python train.py --hidden_size=96 --intermediate_size=384 --norm_eps=1e-06 --rope_fraction=1.0 --qk_norm=true --init_std_o=0.0614 --init_std_down=0.0707 --beta1=0.9 --lr_head=0.0203 --schedule="wsd" --batch_tokens=[8192, 16384, 32768] --max_seq_len=2048 --train_tokens=108500000 --max_steps=7031
Each number is 500 + 50 x the weight over its row's rms, rounded and kept within 0 to 999. Layers, rows and columns count from 0. Numbers have three digits each. The size before them is the row's rms in percent of the matrix's.

# q: layer 8 attention query, 96x96, rms 0.0493, rows 0-36, columns 0-95
# k: layer 8 attention key, 96x96, rms 0.0492, rows 0-36, columns 0-95
# v: layer 8 attention value, 96x96, rms 0.0496, rows 0-31, columns 0-95
# o: layer 8 attention output (transposed), 96x96, rms 0.0615, rows 0-31, columns 0-95
q0 084:446490454520417536568445427509506522503454523514566514503519421540537486560480455545499453570533450587541472537544572477547467555435487520413542499522525665415486525492589477481493478458489496539528520383519527451452548408488472576579524516514451492461431489512487471497426416420449468401
k0 125:557498431423399532594473526465487441591471573528517535453556474570585538510521565490536424464486588483527593488467468492457551468580532404527446465529481541456495402558510483548496489511519499434499607533562494514578480564518513486524405491459520496444580443575496571468482511547557414521
q1 122:454496577521617482505572539488474518466491402511474432568421496500433484595597453567509515491571481470443458507450556604517487555410513563482563490538505451567590507424490533494516613490476517541572463482486556462452523458458505474543504544555474499617473557518543443561534508510415556513
k1 135:444450563547560505438501496533529508444578397485416450546474454494441504525528407571480566535539481446436466483513500466517459535423500578409498504507516459558530542450517507412590570526500569611494476448479556431464495432531514539533557542535447470516432533443572355475466511425472502510
q2 124:546505431505457437465422527499535473472519607551523568464586472539522512356505598460531535487534472543548564473593454469475511565563473444501473486440504518409497472573563493540454425510486509471445501477551448489507463540530528515458465431416613550381485443463474603503471480482562465535
k2 135:507516472500443514514445503394471484557457572492578490413552552444560556485456593398589493466434558552506561503498492496492557500573528412580562498529511565432472419549481474529412429498442422438513577507531444501502539559452509469519443411476610562493516491523441575497534528542526501514
q3 119:596483459458409440414444457487476512486512584558540540436585558488521556399486594415530513458467520511550496518572524441435516489561497429548393506491505541498506445508488462527473401464458450436495470556562460534480496556523472495474395446435593495400546438489491513474500502549580444514
k3 127:494540425468432521571477526407444500549434564477555508443559541462569492511478604397509480413456516560502513542496479568514565436571478425574544485498469542444499448563537444559422442467432393430520557527546462526507528550429498483480418480470568488475571451560431586492526488525523471507
q4 098:553516482528437455499565476519525444498499569500518547455511564431516500499460593380529493406523553495490558611541540545478528511575509458553403481456550499501500436577457477574363464482490487427460486594530421497531517543515499472501461457415598554443549460505453570460495466570560448485
k4 102:543541438480426492491501510408453482590445610452533484442618521522568515467443595437516518530482516487538484511516466588503537442518515434553497519538497545373494477531515462519428424470440481421484524532536428533478494564460503516458415489486556535462595450559400603512513507573538485551
q5 108:594561459477439414432428552514508449531509567499528592406549499542514475415484586412516438506481498532561530490549532503479496500615526433554418457464531501470482448593496483528437424506521464444387530530537467487455536583538499491455466460372554562411506495518547547490499543507513462495
k5 101:440496490523496567545471518458455477579497540440538531422546528515547572540426649429558464469441506501507557476567464586548534471538450462547505518551511538417467454509545519550399428494461446448513502548514423479550532566448509482444425465500602524493579419544451579562589537501467488494
q6 091:549538592485495529438512512509473502425552393586491466583517496557564470517557424561389496552471491499509429506496567385515430514469550544483539500469479513465470587501487565498572591536493501535485535395484571526500502484548506449473548524515392464574515560508557425437591537451437496448
k6 095:449454532491533532437493553483450560488522418511453420471389512435492464592482460484478499545445457511458511395449572425521537484486423533476533547546457499539495594430528531477566564494487472578543511441452555434586490403477529476608536499549450472558436501412516377522497452461505519530
q7 084:459424538560605496558551520526531478464494513400444415504458514484471572472485453507449466645533527477451530530462390525578514527517584525483491610546466500518495535503583507513578506447561537559550549498502534502503527460512476540523521522585480470566424552478379513575397468439530545498
k7 076:581454512507492508541530472583574532476596509541494569509514551564422478456474443496499539488561485473495477525458503384381480448507421495478425526464473489494470447529342541553582466534621553523447523594522513511459510546574488463432488498518494502455443490398465545472481535523549590471
q8 128:551509394412424482499400450521407473446557570488574562488554541529543518480482535408599520433454487500513490584543495435457485459529502422554432424465576493477512418541483451550405440487496473440418512527515463497541511578544489458489460412425534550450577454510534522446491506540520470521
k8 090:446479419451457473498417509463534512489545547481604413433488499430495533543389596479491453408427560490433536578484526572583468498468561445517502490577592453473471462527552488512461483479474491438475520532579456493609475497474460479582393451480601491529516462576518509560490488469548469507
q9 082:493457448492475503533452409507383551451485507467545455494500480497610605523510476569548613573492610459566494587478536486481460512465543489576470472499510534471519569379454440493462476493533534462543482500555481567506515555565473449632437431508529523576563524536504420456483523528478446462
k9 092:450466499499454556563531463376438509521452406626598400454485504476478472575517499454454466391442455510500518476431547617537515431503476489516505543501535551509524494468570488540530481495436551510459497484595524587598519544503534466473478490592488463537546502445485467454505429406460566487
q10 077:509507416512462407486593498523568562498528496517478544393522474535522567520502474467587449448498472486452531447488445567497499495466475433566562478488541399469429480506573575523510514507442425457550477473486536526365432503436556479461474485375545495581462432479573476441529481564391500501
k10 084:498535545477615536487503527505526542510444595457566490505548566456445432429466492480555565513470447543520500532503555525597557482503536518363496451519522490557614597433397463457471543465425473391582441498496504430441403510489564498458526542470575490490511539489478517464462431541479498469
q11 094:423552488508516483538432379483552542530445502567556414515470539486508539513521572559520503475523533481464568503508439590424541554516496439538569460564575573378456552551464515500498501536471581513487419527600480435521403468482508510524525499513546602547539408423450453551433494499435510507
k11 087:493497567552542469518502490424577545455497478478520452506534542567557508570571480545532368499501483429492459580480428517543436546461539455470553497486538553477479549435609468470543454543476460391509541476500424512447497486540509549387567450556440537482558450476510522516496553405405515378
q12 084:534548471505515497523482594504530475471527544476437507520620504606518516453485449437454487531550509423480507489441406525487395493455541537475568483442531423445464462539511551548463581503542471486521621412432457537513553571503504539482585507387500460557413575484487593575507489450490524559
k12 094:477531535474508555464476546472550470429518536533540504403478525528404475571431513466560507518469480525554610333471485398471592508503529477548505443509540500518580463406401560511502463526433482517465532507501522434452436522443585460518500531440595502498472553447507545498552456593484546563
q13 085:429509388437434533540569501508478462432507493547501542506532452510602506525441458478557462452476581418552431499420440461491507449474459538547426494474505470512510411404467457408520565467521502480455558508491500613542502553552493490616447533529449415589498542485478406480515513489500526402
k13 076:484547474452417567540544489488534560472447486610500416527470490468489433502490482488448490408585492529482474518458586526564555415467498461467426534503492480599488471477512491615432580451595575506472486515566505472618480431571441490603460462507507474519531502464456459398492418524523528534
q14 089:458424466488443529531440480473592609455450455564538456464487484592535532564551517521549555495525480543561524538455443541479491586425575525497542403498605573437484504476481462501515485478572564479504602410561496427440414476451533552485478456492487488569543455541461479561475507454426552578
k14 083:457526551562475585445507445390483512520494425550608486424469437563591521643549514456550536490522534517557605452555483477455476536498522491495519572517532485512471399428463520546531568519524450524502527524545538536498521459551562510463490447499507442538540469440555439467471588466437545382
q15 079:562570586533562486494443550540565547452527502512522591538575530545500510464564548555388493451548479466530487554510534540479400584467540555349553488459504470420454546598443550621477523489532497498538528440512499438533477528503480508430519547432561499492451537478599564490534524471533536488
k15 092:483488548523546496387458501405457460555510444454479475438479502534541509521443525434568490557403489576532567405519471403528572524488506449587573497595484585463528546434523509503476423524454482531545497480480461478457515476424606529541542505492548388515462476464483527487537432617487536578
q16 171:480460599559579440444591501427458575413506415481512423545455542496462467582541451539444544503573452528465453524493487512533451525432507588484558473528520454549562583372471509445489540490518505523555486529429550493446506429464489506490561500582482472587431539462524414529489539478417563517
k16 121:507491544495551487448539447468530556467558359431452452499472465435495499554549444520428484517487452437514436465526562473483432505437472558402553548480492473507491537429531489441535557546493467553443544405471577442535538454530465470523514496518396450573448550501546340436479544441448536457
q17 113:539552458459525430431576502520461487511539544512494549396522556461498530459458565422483530414449532483558520504511485517402528448585515425569435526499455443565481440540436497564426505504493393412476501592534439539494547577470511447507440493441528484526556523549558553444552541620567507532
k17 071:513451441556471485575493554523428474489375589557466530550518495564475496467520522445539543527487456548499525473406435623541491551454500524529527444463520406506514476504470570511496511503518556459524396511473466494464480507479535523460542584515498461403504477417439639584589384513498551514
q18 098:422493531512518558615425524517579469545418492451444466547447440541449426495517471577525418563516468524474541407457504538577505586488498554438593497459482559460463561524533535491530554529520600544483427427511557458459457441466507542518558549489502532502438550475444489580567439408451502437
k18 074:487487625489623527536514505474570477583543469404480541542488487551447518496612480497602556513475450455487578404548439487475536562498518563442538506568402501525516543444475475482519542471478477536486459446471562383471468464541626510443523591512498585521511465485480579508502523469462468494
q19 088:476405548517526585489424450457455512455473409466485470554432476599507470561552445536525596565513436578510500473552496503495460586428428552389558465519542583478524561430509537434545497527497548589491476446484533449438455440537528536495597481582454470509484447474505407539512482439475522481
k19 082:432465618496522511372535486445475582473516454521504470554482516422503540622514446526455493500585501480486530490535609541475519528540503494421512520544494509555453612509537506434521546483485472589540450411503507519523559423469478488556560485503498535573432556489548390560446492413430517432
q20 104:591469438498427441410456561490471490446601603525502574447573516478529593407416521354459488499467523498564547522555435486474504440559515470513405501505523493508494440561544484564457427507489419477467504548508489533509524558548462575460466436463507529411554478491531590482494527552532515479
k20 102:503489412484381484495463506470515499438514627455507533480555574477475514523438590420566408503449527562522529522523478516500554444610476432563518471498534556482495444513510493550387456517485448383564505557520443482484536527440441453484459433456589579461558507579510523510547522563483484437
q21 096:493524573542496525500427575485534429567456511445393479492469481558420439490505475595471520549502475498492537401442466508564546559505541572466626507499470575464484629544539528476500559533498537571445469454493537544457417478505614544499526501459512556476444532443480542564591514467452586531
k21 110:468455552562562468553491470571498481480508495450469527506485462576391530473560477614540551638493470463473534428502435441540528570508457588502550528485455477495500584459482613497495583519549520594513435449448503445469459466468553536435570557535517572513462481454478470623532518435469530477
q22 104:425559586588526586572489510472533436560471441449422457566424519524433477588529447539524490481567458461428528467463483570540585579465480537456580535585487557493484504487495531467464563596461504518522413500492571538453486414440525537508574491552503526503416539470478512604545447510469559498
k22 112:505509560543583433463535529549554481480511560463423489626494382532397500435550432593526499578545496475509488489535448495537509580435558564415519469507499475507487542497474555408534551468509552608505403460441533487456426445494515570434565594482470516539416506497471518540448498477501485510
q23 104:553514472504461461386490557503505460573572583494477604429612548520456540405447538389462388506455494527494476472492491527498468472575533494460409536473479453503434407543545462559490460498503420487550538515430464490446547561466417509447534517446525483425483554542598558453535514529521482516
k23 093:500542453457484581487480571536552501534521585495532563492503510507493493423447549465537543475426524515498533527590514487516486480543541522542464384533512496515485433512434451552442404546444414435489518611491456484510472583418487425494483494437612421421494479568589605513532524610502489458
q24 118:418472597532564579557469486443540566487453444467494431599389468546496475623569440613513567559463416487461506535503506550531517529453465575515572495515526522492422568506482529466574560532523536566523498437469560516507459490492510489522583533545435504614517512490525409486521483450449532505
k24 138:457529603531524486420522512456501519482501399505495407574450457522483465577570422594422526550540483489482525456495554478498484510487481557397500541502498504547472577437530542439562541551517584589541472448463553526480462459549512562524544534521404456571426524459558373479455522458404526494
q25 092:470487480492514490534509487478535528592445533487549418536402499471449464510557574541504458513474464485517518423544463568527571553524421451563600451499530543445413483441501528413446473576421514465480441552579571587444434481478602482475469506442535587555518422471462481504513413529396478508
k25 095:470579602531573479556506529466525548534382580451530434557573488575491523435544529599489490534547462508431492566562481554560492532485515544431608473522435519449533534475477552471431531440491496525539394424450498518459459506493542577428537465548516613526481452500421552493536552447467467484
q26 083:564635514459454544530470513561519372478545425495520538488500464440517569547520501487495564454479506477528499615459518531415454421540578579456447483564472530471539459496435495506397493523575523492391501529558556527447447519503464436529526539530496515508491491464626504417606480510472531444
k26 098:565454458437528532514476520524474532491486460456426522495436427427581499454491517508522447533446480568553546461476476491546591494418557399481510522547496507499457562456537476488552550389524534504505398531571475408613549488540466534545401510593480484552489428487439409564517401447529542507
q27 085:468568497573462470513408463493507489503437442462507419454462495560438462552564522459580459486637509446400604516553459532502573454538402457497473561442534470397479478555580537502452508600464452489476431492545509504475506455504527555468549452438511589522499448414511484509452520510544492581
k27 094:519494552579500420438496447537594561417543557425464465518513510459522506462414532585504507510501559410473411511522552506494440553449562530469484465502558459511459518455458526444572463511489509424445560498435483528426420547563541533424564492435516611505490450479451470574431620501532441471
q28 081:471562557466539488557500551522560482591455512449486508519448479490463486462512555501517472455436496491482556494429438583451527557505513497467545339510534496435459478579443461477392517642532516490444449560562539524405425476461563520500505544459642604499466511538508522535544474533460510483
k28 083:523528510520524533431516478508499445513408517425531492490503457561418576478515543620562475602484486508555517440573428494554612549477533583511553451538435521513422488464517540478418520452536507454542440454490515484445548497474498559362500561546530520627502406472462543535571500530474538462
q29 092:563590503391500447535568505511561516428456491572449479477588480535540543452515470483459537476556618419599509581482435482474529498411444536460498475475424442509633456459544485429505497489509576467456512483564503491435488486559524511526459520468578423545487539523537465427460582534586510480
k29 086:500489476465516523479562480469399425541417439454505493505466541434480493433518541430524477466477537546519504436474549558503611471485454391540514411474420562467435520448488547529547510475492412506504489485603530503582530458536561499563497501593528469508465545388383443456476420547529557574
q30 091:486509508436512505479465508492473516419461480518537548618561500567503403561540504541509462367519429593486472531529528524429385532508464547428578375482541460550518475584426467568439555537546458532424524474470527420555481517471502501461563549485532576465531509544548502474475512434426525558
k30 086:418514532447499499355416564469515474538508466498500469489478505478540550562449541433538483557444519523503577459476499486598540478450534528517576459568520486487413500447582426388448463450514517520547439472506530444458560410505558554581494439462491437575471540500623556534528542529452513570
q31 089:506465550560421536527467535500474554477517487499558547376511593557567559602478466459575380537519460524425528522442439462508516531476477504467478505504606509383426475485461547540534469525524491467610567494552518582465496558515489494482588475431476508491513541450555538453560443436400524512
k31 092:475589526509371499400483513594447549442561527542486428528507392609499407603485523538501507511514479466512500515632454530506526539450510550518491522535515492493551542490438455466541493481447535453486492558456476456496458462452511478445517464460550441427484414587622474481473591533448510473
v0 102:476495522426413522509521549538414628495519508448538400511496515402478560407500514531450513506387482435560446518507529592516495498426591470437564487444513498495570530491531459513485496457483522473607425429454450337503444537459506498496541418505494482506490570465461473508467546488475539461
o0 099:519493564532471459410491574456517445554551441473479512558540585494491528539560540448514445434494570506426465489485465520494484438486468587444485473555470512484483436479489489489493437508491577527442475402507627540549447536544476385534620536472530578481418534515627541476489559471453419554
v1 093:500429554534517506465462506461501524504512503461526582516431448504508583537521523501563478525606433485459472509352507411505524515431361470525465394466536527513445486439571548476464521533447487458454541513562527598602490560444475530502535574487480426424540458617565483483459537510503484527
o1 102:486521471421441465468478461513489515434330564469487494559480531503457495494500437449503491507435484459537514567513479486434530508508509489519467628490456529514519562500407435538551382475563401514446514500502417462473526496561495573429601456517593452587493485469558598568567530517514498521
v2 091:463440532514514591511554500387432489551461532541492584359515543482571507545499543592515481509546460530496437513477425402498461510540413516505529457479534524505470429483527548590539435621525571499543517537459587580502571524585459597542491533513480497522498521586537462457500496451563481502
o2 102:538528445609489499494404460421500451405454470461441447397520446429529598500504518476461498500499487420458537437483509453542486487560516437516509546526601520550495543474522441448499502440442427478472547610456433551452481481539564517472525512451547431469570421492564609547504532435575543504
v3 104:517430478514494487567514455451490470496509446498529403459506540455522382537575495462461449536483525533583503438570475484471497488574511532525531531522507353468497544627455532469517426503563600485422455500464475590517566444552450428422507524572592602565462501503511496467576477476525501537
o3 104:432466529576524468558551520527504503470594538620546535479510551534485489496538559412443497502564459534492395486502541537466570515547456466486449513484601533511509513523600518394476566465381472457503434506568564505489484524552555453498363455450522474488430503539483448507488533558559550599
v4 109:518465500477486529453488369493509468513505519426547526538511418442461575521450517499530495524564502590386454506471500532413541524442414484496494478360466551421447433544420560550497503522514543497365516523474549606479479466494545619472512531527515486455454499585487455540503508583451494506
o4 095:536465618441532586557444494501520590498438497555502483501544502581515412520492571534534445540512484408530543467570440504573496615518560538539492540479381572479477547502474452559498397475503517438496498598526386449497486522581525509475518507504516488531473531402543523385454461507518497516
v5 085:514467505419555442516416480552548538485539500477494430621570429466427520447521508527464408566499494581429444541502518459539497411400433446462508437478487489483439520498479521426558517443430534470531524519472542466543540568454598383501534580394431500515511486564409496472506517510516488463
o5 095:607550558465480509444535521491537517490579520512510461570539524462565476447444389548539541503520470505473445470482508556416513468539518408453470540561557414391473501603544473495542396594511429481474425457515524448486512460394435551511526412515506468521447535388475524484585534512498519513
v6 098:446538472557447530439521453528479522471552480520483349565526519480490388434455523474453534462454482505496433493540490546415508479547464453383531554557448532525511502496570542522459514490431531496511420465509423501450476437344434520510464532550498465481510585451498527580549484614413517475
o6 098:492478536472548496506567532530550557578561378480542461455478585519448541419475532500564426559497441459402503593508498505547493497558440517574472494366456459484513509496497416523531500535480547541503504497566568436585473475542569472513583451394507525478466520579476431433426539575455509485
v7 108:511420591445513441440457471494412407564482490488526468515540399483528478496532488434491389488577541571435470452435551461483537405464474551503451461409497474512563509523520525519505488502525496534572570488433522643551553545449554509462442411528481517418471466547436460461449499476572540450
o7 112:463547484434550478494463546475471505468473519548513541413512477535579544518508449503448511508412546467480462499509429465413509427459487430569549591568551503374457564550478522578508488516563488446436438506594429494544509482524475535460601472496515437474567459486453445443545655502494573553
v8 110:417499463486514467453469593580442514532425496559527507586560544583456546468503468547434558475383454463582537519613524505562518488480519493506520516466511518434564477536437444531553511490422485488586503501453473350503518520567589466554500553465499489482587500421441522407505552466508541491
o8 112:514499457465523464526510506444555478498541530417477487507422433444548444516504434600503465411479505413537498537508518477540551441419519641445545345526494457516455420495466539500443531481540431581512491499507576561526441466416509501503433544456476580483483494454508566428513476465517399429
v9 095:449544445500561499634612510516564453507529468401471462552573556540485485501464459438511452462552539592528538507474509493508463438514456525541500572606535458495662494515533461504495528458449510455600550450466468588515524545395512461505452455546473531481508547431554481537495454523518526410
o9 088:454388496506554454505492513495490552503477500544554528568481508456569501521539531536509510547505492544566408513495523464516438449464528508504516466479457503498595544557488548400506405587493507544578511442611448423560463449423487525496506389457468460489489469604455398453414595440424436490
v10 082:466539406540511532508545440538546438580574514384534484591465594426477564573542508499472456505545535587571517485487501509525488516524551538470488484513501537440552476554455498518552513448494434428499393475466506443392493503457521496479523512583507424552497441521343453554436529565520526439
o10 094:543474474468457519536417496422494410475455534473531542479562450481524492489450514562394518437466526457573548539459493523501477596478482548572495456609508493528494428502445423498438365492473582549499534510487587495480538373502568498492554549553436487412467476488556381500454568503529465484
v11 084:440570508545504546544572536541626499516527439461482531459424619448471540507464530532564566477441517481628480536511416522460482563527442504512560535563569434475469532499548430594565496579569535540489457516525413428522574465465470566585481514577563526524498459459522473493467573510495500492
o11 100:467509509439441506488472440444448483413448489448616546501469615538495559530534553477542504516526454600514487503572497460496495452457524418475463443502511528516502540515507481422477534548365499519632522483471609444509437449577520423482483559479559598468544498520572483521532456499456500391
v12 103:468511439539495560580574391503587531504500517449465524505519508483432566446540477549489474551428488427440438562489455520437530557480345447489508542579538596448454442507505479521503527469397526495500489500511515380492536527482589509543506580508495474528478558482542506651521529563491464468
o12 097:550489599443456590490423515537544534504481382397530401598493502450529421455441611475522452559530530597471534502473511457553542444519506546447487451505474441586490504493531404471576447552518458528500440473492404508519506484459468472509453426483540532499436494430462575500467492450429449507
v13 086:479556493506507420560469624525557500473520477447509462591514561546497438428436451452538460500446462504537527506559516536594441493462582513507465490550482436596531535426509447463454496455462462477555546509393427539573507553408449508461508544438487550529577510490428480408559507392498563448
o13 097:476525455520428503512575528436508521531533499419509558532480545526508639533619431540473501407454547512614492497493549530416525468536547511462497553550528387412533525489557583506521542477478454455480453444566596473504564510461404441534548473546484468453424491568535445529535528421472495493
v14 095:513520469553404516581551505432495365515543485580466540451498552495475478504673513492519411523523476511535456447546579512440495445522495576470437444476484402469513457543431479561457468476547444543508451498500482594474465507561548531496504531504552432413486514484633509430493520440529462487
o14 104:516477507458644472618500466394512509477427599489442491521519512417464482537427469488465550513496606426459573511424548445517535541460457560609535430501492552495488531422488523456507553425478507494460516451495545491460474507506475475478439478467587531511469414471459495470496525428563556621
v15 095:523512520564493574506557487527477507490468530495476510446504484622513396484456491522542566501510484444521469513465418476468457531526364510429574564581503579507448487459555504592448468646455500578483491453507492534425530512584456399483514514487475553543490592415546556463491426502477444556
o15 104:494553439548519547481542473521550593495491400520444427437412462503463566486535562546431497527570482539401460488534518459574475474509431552505469527433539482563565603478495439506530563563476426535544549525490433586584466572471479480440487475476552410492594501589448482513511468504549494591
v16 101:557528507538471550553486467501617450541529490395452537473416443486537515500464480448590459455535545554453477459407488549489476510503391526527468510517510491561491517473520511424459538547574471486385564517505531670546484500469467475499506443572511496442494427532480470530405478616452476429
o16 121:461474555465501551469472480519457560529498499526577601458498551518522469504458524584468519610498562564556496499555506554406483470486566509535451590553483503527528609558480509575527424523449585492511462554534469431543600450553617508467551457550396492592542476579470441577474521491504490486
v17 114:349483511466548498552626530528552506532495503368539499521515497433526602443534463536456405480429520573477483550495528451539486498508484445478521528551489494533556523458551445530558517460500539477630505480445488477543532585485547529561423460444432462487507566515459490511454495518517554354
o17 103:481455469527567398457446545389490525471537459445561510478439525402507439469486549497519453495489587538493518518497542553485434497494569448496532484540522522474449427530521549529498459501461449556373530458496459522462514476474456458488589472542471540484488473384532398454332524421479404500
v18 114:489514466418625524465483446483493527544441509492470463565604455449463425553354498490470546445541417591462497496415439515550526481488513515462531602508585451475483457499437504481513549454392588467492503550490549543501581515501482469524501480460503575537505550491459483503601511522570610520
o18 114:543469549534458449457577460479523600546470441481513532498448510563586577439550506502419539517491412486523427504548389536460558552571474431416517526558509464429496498583471455426535489483545497420492477526485458579476442439496510551513450491510494529445530429534593430543439530603474398497
v19 121:547477514474474396435395570498429447525481474614477491543449504580487404464538520446529451436483461482489555437544558491455472447532489541437440468515442553579527523469549573463423504435455403507421525520491448505425444486591434424448536512462465496465560500454554519420547460515477491571
o19 108:457564457486570539535604587544490457534516553470405463469488470492398492522489476560518454503444478396514480515425518561505472564455534504496477460530493420473578542513508558575542558507567522523512460489474534513556515516423560471502399563555480356548507517531517543522552614597458476579
v20 113:481443446477564470479472410523463493552590507519560388636569460468416487463496497468475470563502450585365485518513524516461575413474467504486526476430469534440460493588342492534499487461457576481514530470443524430468538546459560493465461575496486507525456539471467510552536557542496507479
o20 111:595526539453546509528463528500476452461466451558494555539587493487569461473493507525571439430397454489599465528558511538495542590592526436489512475511334502500486507496526434456406546521583465503451421514516553547530475404468526492559487444448586513495482526417525553453461534562491529561
v21 111:511538569384558439498455610506439509515533463525513555525427511516544589535544487457463519476573551528467586501488518419526445485497545545582474476506491505572609548433539558455522508458559492444537580522509498512466404530589441456455545354499478480570575420508527498446473519543511455492
o21 100:456454451544441451509482547506483447514543570548437418459549597467502487542491515538483491472465453469543496479454453546517471471361538394544531554553516536547567459602460532553474421516504520519478503468471515467439568580546496559519498575611502349593492467523449492521548558425466503517
v22 118:471510466472486480585553517556498473502495453511484475553452578535462460503520486481468495453502516494552549494613520509446495525545515526415482568562468527504580498519560488461398508388383514455421443540478455458341434448564498484534458503543493444513561556431571509460643512577493525499
o22 108:422539544495557437544507504495492524495498431482600379491566523480446473427503548533486488552541533392494462594423486523570492477465473502452473467521589546570576436460543548507541489468509473593597486459484588530525528573502551501506436480408374506519485470527448539462485548514495431599
v23 096:446492505525506484600561548484428435614487500483476541434544539521477421535597471576530481514484478389497507533597562550428462527469499560523477497573466467457556474498435421589478499534485368541546472474458496439483570530612491494494494522451563524480503499413572528395529469456474512485
o23 088:558508417536523498576481459438466442499435488470464497495436478518535516495467501522455494433389544555446464429479534460582505418461422510513398440591525496554457482446530550458565461419521436498574492498549522564526457544507491440503407479511485554488526493465360549519417553438562594552
v24 101:551448473512538572474592439448574486517495510481493568477553422466523486533498502507514508567546485444381467532488475436488466621472450463539534571559477499427432452502545543490573526424551573521453494522582544585413582490551520453510478582491556550525397543508566493574537453480549438560
o24 103:475487576615543486477503453561474550593429509498488443540441475465524508500449580486394546492532498590483524448542515517487488494517524539485482443356529470539527458560460537451488408564510436436494518553559429453477449548543485558476427488428545496435550558460369546522496573548545541553
v25 094:552504525500552465529487526491557510500500507445501416564596504504451546449482453421448475462443488605500539515557562533616490436486579530555498475454553404473593512544396435451575497431492433451574590461455517579546518517496614542499472521408467525494547535505478485498423484422519521486
o25 103:562444482476576437516528577438567473466592481489458537573490440490549517569484418514558501414536544423621448561549530522467462558535558502528576464574515509429470489526505591489457505512544515528551419499505503432471394450434501480510532475519470575429504447544444520455587528407519433535
v26 106:553488478457498487455342568535336492552477505520505447579483450550453355497439516500514567518513487409617511513457482601529488469478538528460530504505518545432542484533585476510495490509411452477507430524488517436493486514575504492562566547472489534526567534467412466449507495453531552508
o26 095:526515393543445539511545477500472539468487467466405460479544461488519566525610435503525520506591425435510525510514470448480613477475476628485431535595584502486561424512471568510514502554616550522516509532479564542583508555453467469492541486536483430474487544487631552483568542516552471521
v27 099:539477599510515549461506607486474439557444478505481555436526434522484517429435515487546447465605473479448483524474461480505466487365396490469516490489531474527484489422634499517481487558540509547567527557514528653545526543518482586539444535428450512452505460559562486417482504464586512512
o27 102:553456473469551448496576472505530516471473480432527559479479447535561550536603537533430536528477535500521656482520512502519451460493557480471575472491552464429419503523532573560564441589474420470540617520478438435553533615484528495495547512424532429455556501472510546552576469440490466425
v28 094:547460431514423468372439571589587493553470520436450561588437507593548519542479455475558540543543487442492502499511522513557494518525427473543442443579489476445440551439553478506475507492448348467496519533542439435497497596526571537481513579450510462446536474450525463477503467442497433468
o28 104:565472446502484565479484517547486523453521514492520527535462409440466476517567465519484488493442547458591539630398535481517482488482548613476514504429444514483465503520456571496554539509604444564552579430465520503498477395465485555440480648519572425480574538470504475514555501517528399541
v29 108:497431510480438488451529569514496552562536494505546579528438520518553538466512499481505398539599495461353555452500560470438538523372441507457481461472476524534481481485568491403459521473606407458424460523507501488430442578637480501492531497439445455545558463505543487443514474494536467542
o29 101:529562521525522509444540483463501390509430507442437502513569503447461430452514566581517459526424615446521479512511495480509442554438549522540511464526481489536560463498493527591440462522577416488464503494398536413484601577548484529514510504591537543548535597514604550577505520445591484543
v30 108:544559458488542539501436500601475474598494532414496494553452381528561484550482495494547552528592489464474524535443537548540457465429466524548520597547512514367497508510406500453501571478540423482485432504510573395390498560559504361494553474527510509549512487453435495519499526482514491479
o30 110:390439476449470465449497487520495441540594473529538561481488443519581465514463527534434421519502516482519463516570479417547533450511437557506426556565524524526563488614432511534521452598557486539461467481504497536508550523555427582523527533529512548437607619470389430495491544517561471555
v31 097:444528479482612487526529486584437539565457528480526424571551569556533558487555454477416490439447555478498524458549492423551451382560479497529541534622498489524556548500506505498479526411447463457636470436478488385466493557537490446506502462464459468510585545448487474489532533587474524449
o31 097:431462436453533436430497584499543395417559454514428402523443502438543478483533522547508465475440457498503478554477503476508456526455529415592494568490547564543478483510488436505502445549530465604379473434447605574516465493475511554562468533478483393533509474494438421446468549470480486568
q32 114:475497498466549533529543482530476489410413410402511510543507537420489491621416449495416539491616515518503424515428554539446464479486442570513507542455454480459538575484454484442517516511498488567516488539441538540455513468547465479562515545606403439445403470510478389543504530509496565431
k32 112:487574480479564520469537540508538596513506422461464513523523585424539415497483411501411518473574477494502489495479547501483378442522455539488454487447461490496481609476574448521520578513493512558452508484548614602508509523631460514531541472616404432471421546510507428496494503513486492466
q33 102:515600445512473515399582525507535448425509461451474533562463526425513446477435398424445559485603465499588451428523546545461501488579437541478494507414549477510543548510524460488527519448498476544416508466471641503517534464561470562614538569497437482512454510552527457517496485525571554465
k33 113:560528549550501487402478470595466500488444480475465597585412523414503511511403470562400552553515455533577470495456482517488512365544479596510502545506503549528517518471500467507476537558513535626450454489544514444524526439443429472538485570504446458568529501426597447546487468514578504509
q34 124:543464468507504490484489505424519535530528552601515487428503517536473533338570568460631491404420463494515538474502485486593536556501477400478541456546475477513508473570463510611452470506521452469513542512592438439511489521534522477421485484414597557510545514544479586478515438502512491587
k34 132:508460430507552481581454490432516479527523541540557528447579475614428542390576592461582503555483559533502527552502463421491530567468560437475500426556466465489506472502497536466458469498471470418563492572475387454464452563458566515458489428445611560474484558580534537536476488519448533498
q35 083:553570564617510505571385430600582541551494498528525481457509385512397469559517470522566533528512496527525470547531549431516464511477512572530503581428490518388482526549548509457520563590443528503563474430500461527498463470463588431524509465522491547490468438520446438510438496425459507440
k35 077:510540586560482555480517513559496514552453478554484449472416407395510489470478441495366495524597507469489542462490500545486402461542555515532452547358520461480454520491501485461446509495477466548523485411563608544445413466568527522499490530550500474471453403459515493564580456435449472443
q36 121:479485536557496520449483527555487507456442480457462442476485421534449464578548397550452573537574533540543509508454548517447501518501577620462513579483473546493517579444571478455545558543493543580494465407498560549505461418509516556658525514495440496456388516453498471574462554465507548459
k36 117:439570536449548545387524567509523473505552359460443528529401447385510494509478429527526487516548444483500429495576553538454522435474415500527567484473477574526462503473513527468540579495471438529512489483431587480518542469416533469549538549476414430544461550433483394509501464435491528553